Part of a small language model's weights.
Size: 3 heads of 32 (1 for keys and values), MLP 320 SwiGLU, vocabulary 8192, 3.23M parameters.
Architecture: rotary positions, biases on query, key and value, tied embeddings.
Training: 149M tokens, 4542 steps.
Each number is 128 + 24 x the weight over its row's rms, rounded and kept within 0 to 255. Layers, rows and columns count from 0. Numbers have three digits each. The size before them is the row's rms in percent of the matrix's.

# gate: layer 5 MLP gate, 320x128, rms 0.172, rows 64-98, columns 0-127
# up: layer 5 MLP up, 320x128, rms 0.17, rows 64-98, columns 0-127
# down: layer 5 MLP down (transposed), 320x128, rms 0.15, rows 64-98, columns 0-127
gate64 110:108130132146142128159134143134097078135122117091130164139194122115100103168117121144128111135117109125098092126147090174139145141116133125158076156127157138130141137167140093129139097107128172123113111114105119078134143083124157132092105155126151156132154141133145166114118084128148121176097135156133132134146143049124117129133104160141189128173120120131132132118133117101134136165124
up64 104:094089115180124111133148157136097143129127101110100125141128096094096148092119176126163121130079134112150153152139103164115151094138107093163146142132118073119132148085169166154129112173125139134139105096144114120130154117121146111093135159109111126112117143161105151148182131168160115113144113127121082108138116140168156087163126089129104125120111137157105133127137119120165151156113
down64 104:144170136124132145142113160119115130124140123109087115145139081180128107137144100145111144142124142144141123164162146140112124131137158096119093151157114128097132184120127113139136144181088145106120112125109112149071117098184113135144155119096130089132128129183164103170124148153152143166144103142132153116181127163187103124140128111117106119123120134110116151103159124111162153117086
gate65 101:126142095121146131125117115111105105074118121138095153124138138085130190109139110156147118120124137144149127132110149134101103158135117130102091137106089123101132088163107125170121126083076194155139159114114159138098121105149159179087117110116129153095095127113108137137142113127142098132119177111129144077107159136157132124165173132141117150094145143141109116141168126125128138099160
up65 100:150139100137149104120124134123120124182158146114108139163139156139129092103125121156100089137097165067115140120125126137123108157156136097133124131107177124138138134128124101112085168117129154122097120131129147109109140103131083095105138097094102129124134147134125150157154164142148166091124114084124141097146119145174106137136110110117082152146163138141104052143129117115187125085130
down65 094:146165137145117129139127103132109105137089150152135157158106159105102150107135149113154123132121152115157137115117131177148175110129117160111129140120113091084124098169147131134133163116135149111181102108131158113125121118163151148133130135166132148127099193061159121108149116153117104099149115120132098140152152075118154156097120137138121095167139165083149118117168172126101121117120
gate66 120:128085162129150161133163085125124110094147114120105127136120116095107146178110088114116142093123125140115113152120125135099121129106148174114083110119124116109124120091136141134076088141149138122134115130085123124078078151100124093117100107107093129149163142115148156153098137122110090097122174146162106115140136096140122109111147100109176118134165142148112161165162106161127121087111
up66 100:099110084171105116090105181120134170131152128088166119161150112146139153136159170160132115154143116124134132107129118121076165114114127077152140101140111098103105086132137141094118184162145126146109116126128100121161162172151106125114167127078154112121112109084118112121143145138109131100111137159108129130098123098123137109139127105092121081104142153099114134128094109153138127133107
down66 106:101174106134142107135128144153096095124096130092143144122135099121169162107114165141122117139155149113065107154118081173125075136110157121105147110118117136114120115128183130136102124109090151158150127138167154108136156084182075139139136106132138104128105139131136118116155148133114149170082109090131138123144113122137141134106096123128095120130125141170111115138140151082128104179141
gate67 099:147124142084103123064148193135106125160126107129144123136152117137109097131114172126101165142144131147130143107112149067168120163152158196101142125105079146125137138162121165184105147163147133125134111110125139110179122138161153108127130136161126103104129155155152128112159124099131095131083122088139127129135141150128125139111121142121141142114131132105083132139116140172115127120091
up67 107:124092145075136157086154137190141122159160132118146144120104116148146139130118094166174140100102126121111136148119111118150117075155109095120096134137146108146167105108117103162130123133145119147121145123142108157167112117127112124142155097117124083139096137117124134122138140150133130140167135122079142169156106144102087089094137125084135130134128048100160132114083119136136100151119
down67 100:141156135105108128106133160134140179115149107059134163119139122151131124143094099115158090155113167097087119117146093121122143130148119101150141123133113155094121140117149144163134116138146166133133136103123081117130156148120093140148110143129064160119126168161154153069135119096109162125175150112098101118143136141135127086118110144105132139126096115134150123141081103164129134143075
gate68 100:152132130155132100110152097110178107085097106143148085167132185124111101123150142136126146119160119159085142097126152115138126151120141142153094127134119081091154139183125126099158145107126114139121142165149092102106160160110118173126126134136140150137133091123140112128122130134148087167175138088094086121092102113134136164093148126111137141124114146156139117110155110122184123127148
up68 088:138117130103145119103114145157117151109146180086154126147118141121121151119153133109129088147129114080145096106093103150107148115089108116118152162118141129149126147154151135141064123134142151134111097104091126128071084103166121113121146105124114108133131144091091165125146130131124130136104118138153095130085160143112177107172121129117126106111132170069097136119164182113126102149149
down68 091:117132120120090117110135154137119069132143153097111155114128099161132120141103150121142116092128157151108122129106091106090090094136106107104124102124145147144099143107143130127120175130103132138110112099094130105138162149162142114129080141132144188091135128130113139110117159106113142148172073110123122108109117109166131147158136109134109160113097127120143120144160034155145112138168
gate69 104:124119127141135163135132139132101110155142056141115142155092116128164133114179104108082089104125125139142133080147140076145101156124105110125137116081087146079149143140144117129122128128141143147118137134090102148097144130104176147153077097110176123116097176147130149150108121144116146112110111129155109108107107115087146145094152120144139173150138137114158114120123163161144111156115
up69 098:145147107120144141140127113126132112169076143131164113117124128152123143158120125163158166118091130137105099140146151160124120166088181129117102128103141095126099098136124132164167118117131117134143108118179143153113144100089161143168163186103115137131133114080143116112099142146145144116064111096103122121115141115134119104142095107138173112151110147077142137115107147121142150153077
down69 100:200134091127117095115156139120151135109150102177106138084122096119133136107126123147149162051118149138115140119130099135113122124150133164090123155138145133179123100145143107138166123141143140130093133106126129152126148105169095152099134127111106161151136155133110116166151155076143124118144105106140161114116105108091142154155143105163147181104147162117083115130132159135106140119143
gate70 103:116172166143115146176085111129146082136185157141148139131103131125117103155101124126131099128110122141146134111107122112118141132125136136086156135135126167162146101174136104102134089090130146100084153116093131142133153097126155135145089088100112137167114140133148138126162151154122189137098157119105116107173132148154118126088165095129101132127098129128101145131110155148138083093151
up70 101:137081125141120093141102149098141144174108104115152164147084144169143140102131150137114091115122132152085125121145136131114146142144106166124170102104151079204094108131134146103146123172100118133169114114119148144128139087170181108190104111119162142157124148122153145120138131114163128172140118131132143122151098124180126114125121124129112115134122087164110114123129128113113112114141
down70 110:149147146126080085129171160155119104116098109125130183176118105168145139096093103161100149146164126153129145120137154144087104100142129168151108155143146104112132104108152166164100093114126124121107104147139158121138105138125118134119107128071153129136137139098146112128119187111128127106099125110133109104122126130142110126153165118156108161117135180123097139077132116157091109153160
gate71 101:169165138092120101140142085112114150125184124120099160166126150114147122146126154151147122123155118100096123124108140167091098116114134148157119173162118135135136113096099118135134142177112103143126104090146162129107144139109104179146089148124088152097122122080121119133165089153146162162138158130157139112147117133122116158157129083163119117123129142153094152140135098106090151106093
up71 103:098119140139145137088131125124133103119124143133129102140121120128129152096155165122145136096089121126127165142147108113194101125106111126159151124094129075146157145141158106107116115098132148103105138145155111185103138149135124157094141158158158100068116127118098107172130165161076106096135108118166114140142161121126123101143132163094179171143114102134103149155121112134135130109162
down71 097:095138115152120165031099152147111049151139115109088128085105107125122119150125116116163113131121151108129132131091114113148113131145112142134142096160124119165085131127114112125097121142121141093120143109127112164112133139163140105123138131140162218091133145157121139129117148131142074105149137139113107107108166098140116152118115147114122164135123125115086118133145141113123129144110
gate72 099:116133154122152101151149162121121126099120133134122127116152106076162126081152153161106049118099168179127136107149142127109105122124152124098127119156158129143139108104137104113124126169155123117166103115099133121142159106116136113090111129103135093163116117159118106075093158125172149143133097102123112106131112144108102116125153143108154156158134130105169110134109134165127116167186
up72 095:157097153170121129084111153110095136146158144109131150099126120186121140156138150134126066125142122116066127157104155146101090133172127104122092129124149162155148078143112104097141121163122122077134112120126115162125134137135093076144074132131082157150121156109107139141153114099128131178129116140109135107085128122133129144107108115110109131138156135138140111135118103115160087131153
down72 097:175125149086133140157111126095116134128132117147126113174167168123157137145144125114113100131161153146173100098069116160149189104120117138170167141113106105126123168133149101165112099123160136082105112118117100119150101107155133117138176132106144105124135157109108139124132147149139147115154119123127121118152115135114116148112118138122122141131140117136076210105171117092103116102127
gate73 106:160104101119101127126127131152124099090135130127121121125084178125128162147150143101114092109091115127139134109120137104132133141117169119076176128127139155131175072106131134122120160147134092140127140172124119114149128153154156127165129141134096128114149103120121150076147118137111111142100128125133085109107141076096122131113167117176153151179153100143085107150133162166106165123162
up73 109:150130103136140112113141099117098136168144081127097130091118124113174139129104107095123140149120132127139118144135132143126138170130139144133152158142086155177116137128082161112127149107118163189085109164139150101113094153122121120123123130161108122141119086100073150132116153130108134126057136142144128169075127117139139099102087094150152156128118156147113171128157124134091121110130
down73 110:105098142140131202148112142147107113153106084153178140112128134140060122104093105125113133160132100142144141150134139118133142111132138149134119085115129139164133130113070151138121128147128128138111171144162161111145093131122117157092121145135134141172161125066117163127150169111121130105080082144129140108107091112141126079149116143138120090149128158115111136153140108137093136133101
gate74 099:122079104126151130114136123103124123102106098168080129152165119102100137151159155115092105109116128148121118134130143122089151118101130138119145076114092108098098099156123153112109128144161147125160112166113124080118149105117123149136076146134129144136079125171143152144115080162108169110146133152150115058088126157108143131103134145126134143114111140109098096130138136133144137118066
up74 102:189112158130121128143106118147149163111168071138124136090104138140129141123140151137123139136118132133149112111153114187093143112111135165139150137128130158103102121138097087159086117148111102131118133098114164122136094161136129088109145145134113140110149158156151136170133138094175057116089151107105138155148124121156148130174155124123163091158143105133141155163100125120156123152126
down74 099:132101133084094149112127146099139136087154133124082108098168103154131192087163141099124123140146114168086093094112159166118129189116142112115129165105137158133139116115136105134145120125123114123141120134145139104143154126165149104139141116115153082117093128143187145108119137176114098144121155088111137143127078099125130113107139112155131116145107124119125107160145106155097156152154
gate75 093:110145081120159108089066158090124109134127121152147118130141099086138139134112149156112138088113111138112109093120116128095116112128148131153126163149156112168109144098149143128147144123151133157118125091121117130122104102105120127086097152168114109129087115145119129123109137106147106154148102144125104135158107195148153116136156182134115073074112179142125157132116101111098156138151
up75 120:144092084134138116145086184112120141099174130178146102126146118109130142108099123161099100154110106131116102121128135110107153159183163139105146136109134112161145150094187161122093140068158124153122089137094149143093108135133105174098122141127120130122141131129143147104120125125144098139129097102111116153098147128160133126100142126146128186129111113094178118139125121149096131158126
down75 109:140093135101139135121137113130124130131106116157093115136179058109106051138129086154137105167144162144141096094111122113131150156150150104121161159139117133117121154145154113143099152109156117141129139172110124181075135147114096133099148124144133100130121134107116148146139133142120099119116145085113143176091147162108149119109154129148103119117152107150188094128092120114142120105125
gate76 097:068119164159135136169096183088125087098151141112133131081150122124151133093096117107132142153128110143118125111107122130136119115140127102125160149140153107147109087122135123137135123169126133137104120128126090080052111127144133156091118117109097128128151100124130108139147104124173114158098142117121140132128122116085088069131114102144134148153116136176158134145155117142087136088095
up76 100:084095135124106126128119128142108133108164145134134126130091122122097116095157121141135131125172116122124135095130095147102114112138153179139077151129093071137115168102083132087143107151138121154148117127094113112138104129132171136123164139154165142142149109152149164113186129134142109126131108136145118124100096177088108144096157160121129125134116108168103077152123132152081141149167
down76 098:139165105087131089106116105143116184127129124122131152096122149174076126127115138135102143105102133147124107138123080100150144142147158174151158157115169158108095141155121117160135143118118116116096105094127084136185104142114101097121085162110118116163129141149141116092126097111147179103099140127135123143157137142110118121104098080139145137138119125100159151123184118110122152145132
gate77 094:120129094123120141126134136153154073096117134160131085095159152136161099086093144156146108139097129118139095103120155085125109132163100114137168086129141118149106130117132115117121127114152096097119095117125144130149169108126142108157146128129165154110081148103153173117180133123108121078124121127114139149141104150136109119090152130126093141087096128137133120193159171105145143165133
up77 083:079118161158137081153144166129140162155099132131121101160170159154110117125112112178126145089138081107123065132112123085138155108152104115120097135124142115129142122104092115136141113143098130129106166105100116118112126126165156138106100123159093126120139104137145126157149131144153161143132135129129104111104124131153081162131096136102160043103113148140126131113116120133100160124097
down77 094:105098111118104168101131103151133067107116131100137132108101103106156137112115134108123098172104180098127149105140124134102092169126118144144162041169105119142104104146126150107080123115137129083116132129109114114130125167113131110136143127134121181125051119078133142116119150122123087112098135126123136147152120143148118103108138121145117157098128129134150113158111141095102108139115
gate78 098:130078141147110134061138129124122106116082129130104098118134125153123114136128112127126131115097149139138105161139120102139116125115103121149163126083157152089150079119115100145113056114137120091167078104123146139140156140094136132160132104120109098103153140117133117151141156146108084157120112111137121084088125111154117124054099107167137125115129138101139116125143092098085116146129
up78 107:101117132130138152152134106127153120165129109121096153098127104150095137130106120138156117185107154133121123098106141143078134167171163142063112140146127122115138147102160151109096137098070183139157150131137112149125090137095104120118101163117138118101111121131156109119127139145148123158078166121105141104079140126129143117170147121104073150160148110121106167145105107121147118126142
down78 102:134103094139141181130104108142135142135111117142129105115086072165137129075131096133132120158104157115124116112127083088069120145101137122117121154157137141100145131132152119117109145133083104161106154174139107150085113133127093087112102134145125191088173098117146144106089120110105150140119111168157137111139154113165137096149154131113142116180133119125138131144116135131134113094128
gate79 100:074149101173158137157145134174100142167166125091164145123116083142159143148152122084164143150112130133110154123109092115119156105109094119156107146099109106160079133151136131159100139135192137114134117166105155110105114111084158129162143155121123141133115146130191152124160132122120122113108163106118132134138090121107146109108101124116087144109128140127144134154106123104121141127091
up79 098:116144150083151148122088111098148148108093145143131125159139154156157124169093154137126177100119139089082138106195138112123103130108101133104113134147111124122147098146163130205136120083132167099111083130095120101184111133128137096120113184135133153147144152133116116144150148155092128152129118125107091129121130137136129132163158129126104148152142126112133152143127123133126110131175
down79 106:117118106094087112152128106115130117128152133175129159121111087123162135119141154148108144117111073104091118126205110081130099118148137160123175144141138106123155109164115133134121114097122150076080150152093163136124144128142140144156096121112139076120128103118127143129121092147142123073116138086157131154146153108146134108110133145122079131108126129151135137154098119131168167145139
gate80 102:108107130129096135096139124157136126164140131124188153138166125140097122115143098147143112120104130064086122130143119126130099096092142126098098130192144122180123125165142142140128215120107140064118110122125086139094158169168122143119103104123165112104125126130121122113123084131151116171155126127122111120134084153116120135134132119159147108127168114113141101142130139138131122133140
up80 099:128122070128109118091122163078138163109144145108136187117126123138150133134160125134152107139139126144105113092166132160107097124105129146141110109159126126167140162153123129129088195142149160111129161159117105127144117178165118157075067161109105166125146158125086136122119138119090141161122139112152148125123140134125117129161122135138124097128160146178148135155133134111135122126167
down80 104:090130129178122142133098115141131156128137086146113151146169141140126111141154137161124102144153114157119106128124171108131129146160144133162090156116149158137132111102150119138078124088140139143098138140141111092159121095116099109096104142103070047128131144130182127119109148146106137147103160130140153167158130122190148146138140113103137103112109160128152137119090128116092096122123
gate81 107:161183077111170112088115129137117119135126147115124087150140138148130128125111130151089138099123124170103103171122127137099125074117141094138131162112111160099080113159115129165152173122114113109139147125154125104123172103110106118110122124193162126101102130121141119123143088133112163167106105103142131095107089149129101111122109109121114135153144122109158147143096167119147086099103
up81 100:144143157134120116133089166141106097130119151100106096175157169186093098104152145118140109137149105119132132100123131118135131115153148147133119121144105125142114153135140092111143139166169148143154152162132138082102155103150172069110167127125154088120102079113107136122132132095123135142138088111117131138140084093153106105137184090117124093131148092119124123088127129142164115105108
down81 103:128147120133093096151121145174138118095096136168120137106150119124152110124127071152142127100126145084158118103082075117146139160107075140145141121101118112098120140167141115107121170132096114138109133082130125150143132118139107112108140117197107155135139155147158133162114152137096139159120154141121139161134151128079085105127099097124128134146120116131150110178095117072123119111110
gate82 098:148141136153108136108140148118116132133125124107104159144141127142139108157127135122197159142143109142125157133118100154140126125132123110125089150162154117169134154139169098163118129099119076172141135137064121131133129123167097145139080160156078119124136133168160091099123128108156131139129151165140117127139133101116093118127123174145093133155157047141105121126102169133119132158142
up82 100:131133118149156161089083083082116140087112156084123156134130149123122128135147102145114138087150106156113131112164155125170141130138135113106172160090129101135093133121118159091133116124105106094133090215119111127119160144119138144086144137082133131108113111141080148152136119130103118132140146124173134100148176116135156145128125154120124125131148141099133157173132094122098138148120
down82 094:110125105105124120107160139132162059138118103139139115066117136145118130151140124123100077120119170097120165117126116112138119126137168131112134135133101147109131135130188159152106128105145097163110105137135197114141124108118120153116110115136107172116126133114165123079160097118164138114165136092127102160175169126133120164151148102129112122161087101136135109089132151147160124119112
gate83 092:096103126119130116144129130118144134122156138107129089175111090082151081165143134111120135111136145133131151135108134127120098172092157150113083144093135124159136166103159119092120119107143114127145092113123114113083164145140132120143117105143135128186124095187164155162147134158160116115131159103166117097088170114150118151121143104144125165123102135106114129131145142139155147146193
up83 102:140177103100106135111140120164113182123114110100138123156130145145121143134108136109112116084119115124134170146135098204160143108106113115107199087120135171113135106135136075127156115123185127115124121143171133127124163141129115115077142110121111135173133152123130151095135139102156144102131119149071107119162102121146137121134130109147135087116099158139124175130112143099139118131122
down83 098:126152123121121124112157086116161101125155137110134122139131093098083164133117162118164140077084117121154121099118130164145118125117081137143137145100186124099168089117132077138129139102172108119144135111162099114124145151065113118133145119154104178143146168165122137112140137119130158100134108155121098106165092103124130100126152133129169111156153153137135126159171138128115124133154
gate84 103:068120152089103111154148125121130110153138179094117131159114123149123081108101142146176120122135134156147124130123131101112138119137115116147126146153139163148144139140126130149104166120131153117170148141097142122124126115089137194071122124142116142128078097136128136127132098121190104156102098073123126125127142162145146108115113170107148123132114103120111100156176133087163156112159
up84 101:127096109089096151148144112132087105140094118128091127130129142179102111139138135155140118128119107107113101128138131142114152122142145132133081086104102130098138147103142125099145087151106151128112139134144158132150157121087161166120093120127145113183159117110122160166072148150103107120138104096099150077128155130129135102144107124120141187120140197127126120119125100103141170114171
down84 100:141103100122121152130133144108148151109137139124079107073124146153131123117164129166123157110120139115120136120120171126133098104125092143168143148140112150117102096131111110068144092144136096135161111106139118109170135144144194059111117118103150142114120106120153143174097135112128114155120147185117174086143128101130112157138143116136098187143144158147127116163127130151108149131136
gate85 112:108107149086174132135166112120085105176118098121141110170142148110166162181135131132137176139139129132086149118089151136157136112090135101119139115134113148138097144191126114096123151136097135136123130079116114169135059169136157116114128095129102112132083088130144119098158074115134112134128128118126146160141154143128144133149130097111162129137135154142121148146123163110144123132120
up85 109:111093134099177144156125113137133128168137150111149092145108109110149127119151146165116105136149137109137151089115153153117112097150159119089155145105148144113131178148156073153131135127093126145138125103154152134102102095153110104070173150097112135133124142150157134078100112123132125093099129115107092143112127127121140189130120119084123171165153140146172144158115142129151107148145
down85 110:089118111112177123136065137117124072135135090141102114145110139122128113111154107156085144162166106086120158107134171152109140096137119115162153119119134126094101117130145113132105134106089136170111130135143162138141114168105164082071141126109088123141079134097145127124109142126105103119145119119145114140081132158165109142113133127113157150090133125153124132085139142146110158121085
gate86 107:125093145126098137114099154139115114127167109111123157158133132143141172140130123126127091149139081129151113166112129121089086081179162168147152121150116108135091160090124156111115099182119152115169130145097119103117132128127132120142141149102101139118129086135123102132096092110153108166147120124091134125130073130109123086111107174118127181151147156128126158115127089132091114109111
up86 108:171101096140139145081134143147147096142105172098102115134132126145128147164129120139056148151143102141114126138169125131136103157121109122127114113125135129118129133086120090110133112074122128122156137163121106183092140122103108106137094123170115125104119117123145081137085173138123149089143138152140146082134166144173112115141112126131127119152156132145093146111093139137062121130167
down86 107:130116143110121128078145139160115102109131119144142160137123136125141136135133160158124127145135208094101111099174169109154125139091120094122096088108103120114131089131152095161084133127067106095099102174154117114117104123079118107113137099145116133147096113123146154104153139153107115126159145145158147127136122135182138121149171091117122125160121139129146140073140149127111106139141
gate87 098:146118113124169119096129131118114104173134134147128136080150153133146114106131099118121125132127155106047139128143107157131106138110139148114104102108131098132123103148125070125135092137143142141111157100119094114163139165109127156137124133088122123095110150151121123110141119166134137150121122121102109122158143108136175126122125165091160128108066082107109137190116156165166089097098
up87 097:095107136068080138116157098102041166144139156118137126152161109116160128150125144114166119146132150141120101091069107172141121090116130125134177090114125105150126135117146128126158127140122110126142116131119128127090133103143128114126126135118137127109155102132158127120127122150126138123157145104132134130123126187114078105124117124163077129110132134080136101130121134141120182185102
down87 097:141111110143090129108105121103149104117147143117125146121140116091148131091170124140123111141119110126085149152069101108110091136095154141133091122098120094176151105152114130113113116157104144124102128102115098144122142193148135145133125129117064112127128108155122156108127091155137134157123155134103086098123084107151115101119155112058140109090114112141109090168127156127150126102107
gate88 088:144119101160100167164126154121110102112155107147113177122158164130108119161118185119116111141146115141161096144099141136151143124161122096154138171126121130160140107141137151158128120121166099129198115096129133118122107118121141099089125134123130129171148132167141152143161073113139123134158154137128124121139099132173157111092129135132163102138081137156139131104155111088089178116139
up88 085:128125129139168133077126130143086115126125148093145143107141096122157132097139080123150136131145119122107097086111160102129169156156130112102111124140155118081171094135140144109119114139153152126106186132114158102087147151129126152142166140144154089125111109109107115140151117124146113119106076127134142151116209123136103120152084118127103136095110097126142106151108132170092142161157
down88 092:145097106125107148066122156153082021145155140119128098137123113087126152141127158102136104134125135114134112125122120123151116133152103082125137013187099139147123133111139108145111130145127144126154158128154132119147138102115131111135128158124135096160073122122102139124153106136129112138141123149128105104121136124150142096132123127111123114113111134123133129127100114121096155119117
gate89 107:122197112114107135110108155180134117102127135130116092125133110134159140137178145136176126125139112102122103173145184133102134102107147134113095131158125136109153130170140113129149111114140154125176165128133161093164102124118154127080098111127118128112121128125154111124157131120137135160176137139123104132132136066117111119141126119078108159133132065174102112147144107135155145165132
up89 097:135104162147116127124148124134104102105115094118104151102153111082123133141104108135135163132088119108144124173076161095143074107113103138096137137101115113160109135128136120135149110146130083127136132084132122087107149093109115138150143148094124076108118134181118150115107086106148117112087129158124142128116140125143098066083134138137165125104103160105133127127097130111090138118071
down89 098:128102146168112132158136122150132132126167155073146125096130106073136128081101126138105113135089145137178122146104080088107125153116078126111096100146169129138154147103155168119127121126105126124154150092147087125091178132136140165150125112167126139131129142113143137147084132134154138105151121156127123146109095091136133139123125176095123105114157150114130092145102175112102133135154
gate90 101:126123087100168169140148113113106122136137141144116138128123116112119132132130094093128157127109119124110132106103154158113087142132112153151141136134112159160074125176132118197149096136115105126112100086125192092142109149127139149086123118107116140140131142105127134178156123109136108109126114157152116120150100115165155184150088157171105118144179133099124112141141139108176156130149
up90 096:129112121156159130137094147178123085103082134136122099132110131116102170105137171151151124134148146108165111148141171134110099122125095163132144114102117111125100097146138107130110118116123117141142149112139115163181154105135153171100137126095132112179169111130153121130126130090109156160064125155116129109159123141128113105186174114142124119122094137140130120194121133097122152136154
down90 099:156106153103117113126135125119137155156138173146115143156117146121114118141098146145152115123130146144103146124108125129156115130092115160163154129180196116134061109152168135099073146127109109134145096100133129087145104152123101136101142140119129098129156145121146109167159127116141151149130106115100150164129108116121130145125125086107152111103095182160100102139119096076090134164155
gate91 093:155115173126118126128087125129138144103101112138123176116140098141140146188154124169133106101082139144158138124143084144099089128157119158155132129121129163131125133110147138132152114139128151165134114146140125126132134143115135156146103085158097136129086133146137114082151147125128086110122092157128131128120117147133108141060125118157170181170109151070146101107143153120103140168163
up91 111:115112162107118148150123143119125106183098125143145163140138191153117092075182106154182163102105160128108163120146127157131095131116107134149095158192127116149148148127146092113119163115096144132107116117078117125112132115103136089150089099136112139075101149131151141116119115079112103110129124126118157143132141146107105130171128170139134135143115103130148121133126161125149133125137
down91 104:130152123128137175171126126096117123126093153103148129129109141136127079072152131165112180153143126094098124138130119121124112120133102164107146138169126085142123137117135099134117120084132136092140198133150154115117078113102118134112115129133163124133128167115135127129138120146152127088139100157151131137126159147127160149163151154090058069101110125138160144104126106140154103132107
gate92 103:153145119124128136137149125149140106110140128119133142127114118139120124133129112096127156094154171130135124127135106151145142102121160113125132109173100133130154159210101079141161150084100118126154092165092126122086111153119118146150096145104138094139140184157155073161118080135120180109091171160127132131108105121128173146153144102155105107146147123137101136119151128139089119141111
up92 092:140129138128100184098121125119097129113121111149160136169109127160120069132141093109112148138076153114134138151120088103135131116180135138167149137130131144124124164110152106114083140125109104156156178129105123143094090123148137166114136143105135112115160144140142107152126108099143194159126095160100121138131084135084125129146140138113162100122189092133126122121130129159085145143138
down92 095:128094109126105109120108139164149094115118134110137123132136135101117116080125127164171102145120081100114146145066086118172148153095107134110152112122112127155130137124115074110105119160142137084112141161166111125156098127102177126123159122162138139135134093124126141116163142124133100168148172142123133118125145130144100100092121118077114169110146112149099121151121189084102134124110
gate93 111:158142127150127138141128134123066061121138144128135142129145076182095093101130089160118129116149095135117132134158136125132133140092127147139084108132139158150133105160128126144130089129078119132123175156111103138161131112134152161169149134132128106128171105141113101101124091135152097189142139114121086154156128110121105137125136150154149127143080107102113085106150120110090111127152
up93 098:123124089150118178173151140122147123134107117109111071142149103147121164073096159146151089171131118125133128116132086162113137131092110135151109120096119152144130107108118158103136108136076130134123127118139117166122130115138166106082136127128151168158104128109115139132110070111126066133135146165108131146138158105108126166113125112137122141161132154098114141152107134141126086093071
down93 103:137147110096129125122159147113135147135145072158127135126097092142123169105140080140126164120167135102139112133155106132161099117133150160143084186118171139093116137095135122111121126126097169113132107120111153101144128126123076133171145119149141067148126125139168099111132118138100147112086134099147155157116112130108138157113112135164144130098162160109115067114141141115170151125147
gate94 091:100117151124145140135118142142060128143185137130150108112131098147121151114164183147127125086123141067156088131110111103154142124111132130114129111125127134164090180165124141118127116135160179128084102090130147150162108139123158130091125105116158114100156118122101150163141112155130120114161140139095152098144144131162118106164139094092126121129142180141127099138133118116155133105088
up94 097:100078122142152122159136131119153119126120122128153157127121077159108104130146152175122120120137116082104162125124100155117176135141120158148109099111120144127074073123131182121185124139138148166113157088140146128109153155153133153102154112130143133155164135098172141117097143171114112113123120112132155085120091125125124158084092099137112126111136145106124154098169123142105126152133
down94 100:114113161155100149136142158132150189107162159147126129110154150140113140151095128114090154160161129148137122127163169144123142142117136132134149116129162130137169091137114113115129121139141086148146110148142126085117139115100134147124151129157112147130056095099147140126125104117092087117168107141139122146158135188129143092181110125133147140167165107100131108142129086097156145129177
gate95 117:147143169124161095104109131138105130123138118096109156104122134124172158172075106072122098117121103108126139181089122102166148116151146141132170141130173140119140103125124143120153109162162090109118119154138158114145085143139125121159140128139111124106143158095127115125155164101106150106081111130142183098144165090118141092122136085126134142123163142084114122138157137108108129143148
up95 094:126119107130128140132130092112136147112124112128161100134144124147124089136149156138152188086155119132063149111142087137155118149146120144076123133104104124108136117137130099175098130081073124111084136119122135122145146089104130099090122123094112110164114114149168094154149143080136148174109153157096124120117155156183102128148132167134096119115121115148171116106151129134123139134130
down95 100:141156108163168156066121098122158170115129098100144132120143127152093110131106144087126129156101207129092126100145115123113141094131143121099127071154129102107121111116120132118139118101128120132133163116112158126090119093133124147153155133140136208140087145115099137098123081130165118139140121154121181127113149129130084115155127143127116137146123109104146162115123107115115136143094
gate96 086:155174104125124104121168084121151164122113097123137131154127113093138117137122128129105142117090122137161112135108117130126154121107134171113105081148088139075114093155131090184130107083155157127132149119098129101062152156085133159183114139101137086141127117116135156145117121092153095148171122128141126102130101138140128120156155129142127165096110162150143155099124144145122146142123
up96 099:150129133155135120136079148157130099103144092159152139127113124140132146164110127096159120092103146112112160187145151123108111131149133102073142105153107141139144097087130082083157094120112125129158119101133123115141123122133141091089130106145075120138112128129158175153100129171120160122126137143096144128136123131134143127093117106099108123107166134120122107132107078101170125072081
down96 097:131119094133131104137129123101136102118123128108139093155091096113126122115136140136155158140112117122138134104140137179111105125104131142143087111135172125126107158168159149169104138156087162182121133141142137145148146162091135148155114127113133141105139126131113135123167118121090148181149115144151126121086082115175174107171146120126146098130183111077138137083148175150128134168122
gate97 097:134136173124120129092110133101137122149134188128141130123113078068129155124146116083135196126123078175062123131136119148099131094152104149141126146141143158140109100157140172157139145097097118164116136120141110124159093114139134138124149116112087122122152141136113111121127117153101150151113134081120114150155150123123158122145121097125120123134123105134144155143139201129108118091157
up97 102:112158094151117145118127103119111108161102119151125138107059119152095104131162089106136097132109138130102163126115112129137138136133145159176150109114160161154122079122116065156117119133094148149120145132134170124142108095095108139190145106115068117120165177123117140117125104149142136136127130162108154091151087159134161107153134137107086162128125115131153128132134159103120140113120
down97 099:104129112157102129133129096083128135199131146136132118125120164074105167118138151103095145097150105094121102149126121157115109132146133150146138194161132106142141137106140113095147093087121120133114110105096145139189129135113120143106104154084099144129122136125126109164153153132171103109124179093120088200103122151121113119122128134114143099119135150159142131122101133113120141156133
gate98 106:071156120131121198113114127106107137137135120103103110160151127125162148139101107134125162155074167143071165143132145145100100100153124121175130132148143156109126127105122134139112137114114126105101145081166109144162129115133125082121115127128127127146128125120139096145129141138077112157142129110111117099148148136139121115125134118124145119103188175125084141149162185085138173150134
up98 094:100117121098109101091143092103109126135122103138104108097127101132133118133094141129116111150149160154119109163152121105140117123142165090135125155153138109076174118104137119127156135123111168117130123121131129110197127116130113166125149128121142090141152169109102166167132138136129064096117088105123118092088095160145109144157136157115084118134092137166104078136125136117078127101130
down98 106:147116101155113118125094160165134091136107157095129093126115113127124147086147122168131131164127162080151118129134129111078087133164125122120084130089092106121173156122135124161135145187148114108135091169117115151072141118128149121135147150150112147082113115115109113125151081129158158143141102129123114108071147109149133121171118140169134128119125086137142143114097099117104110125121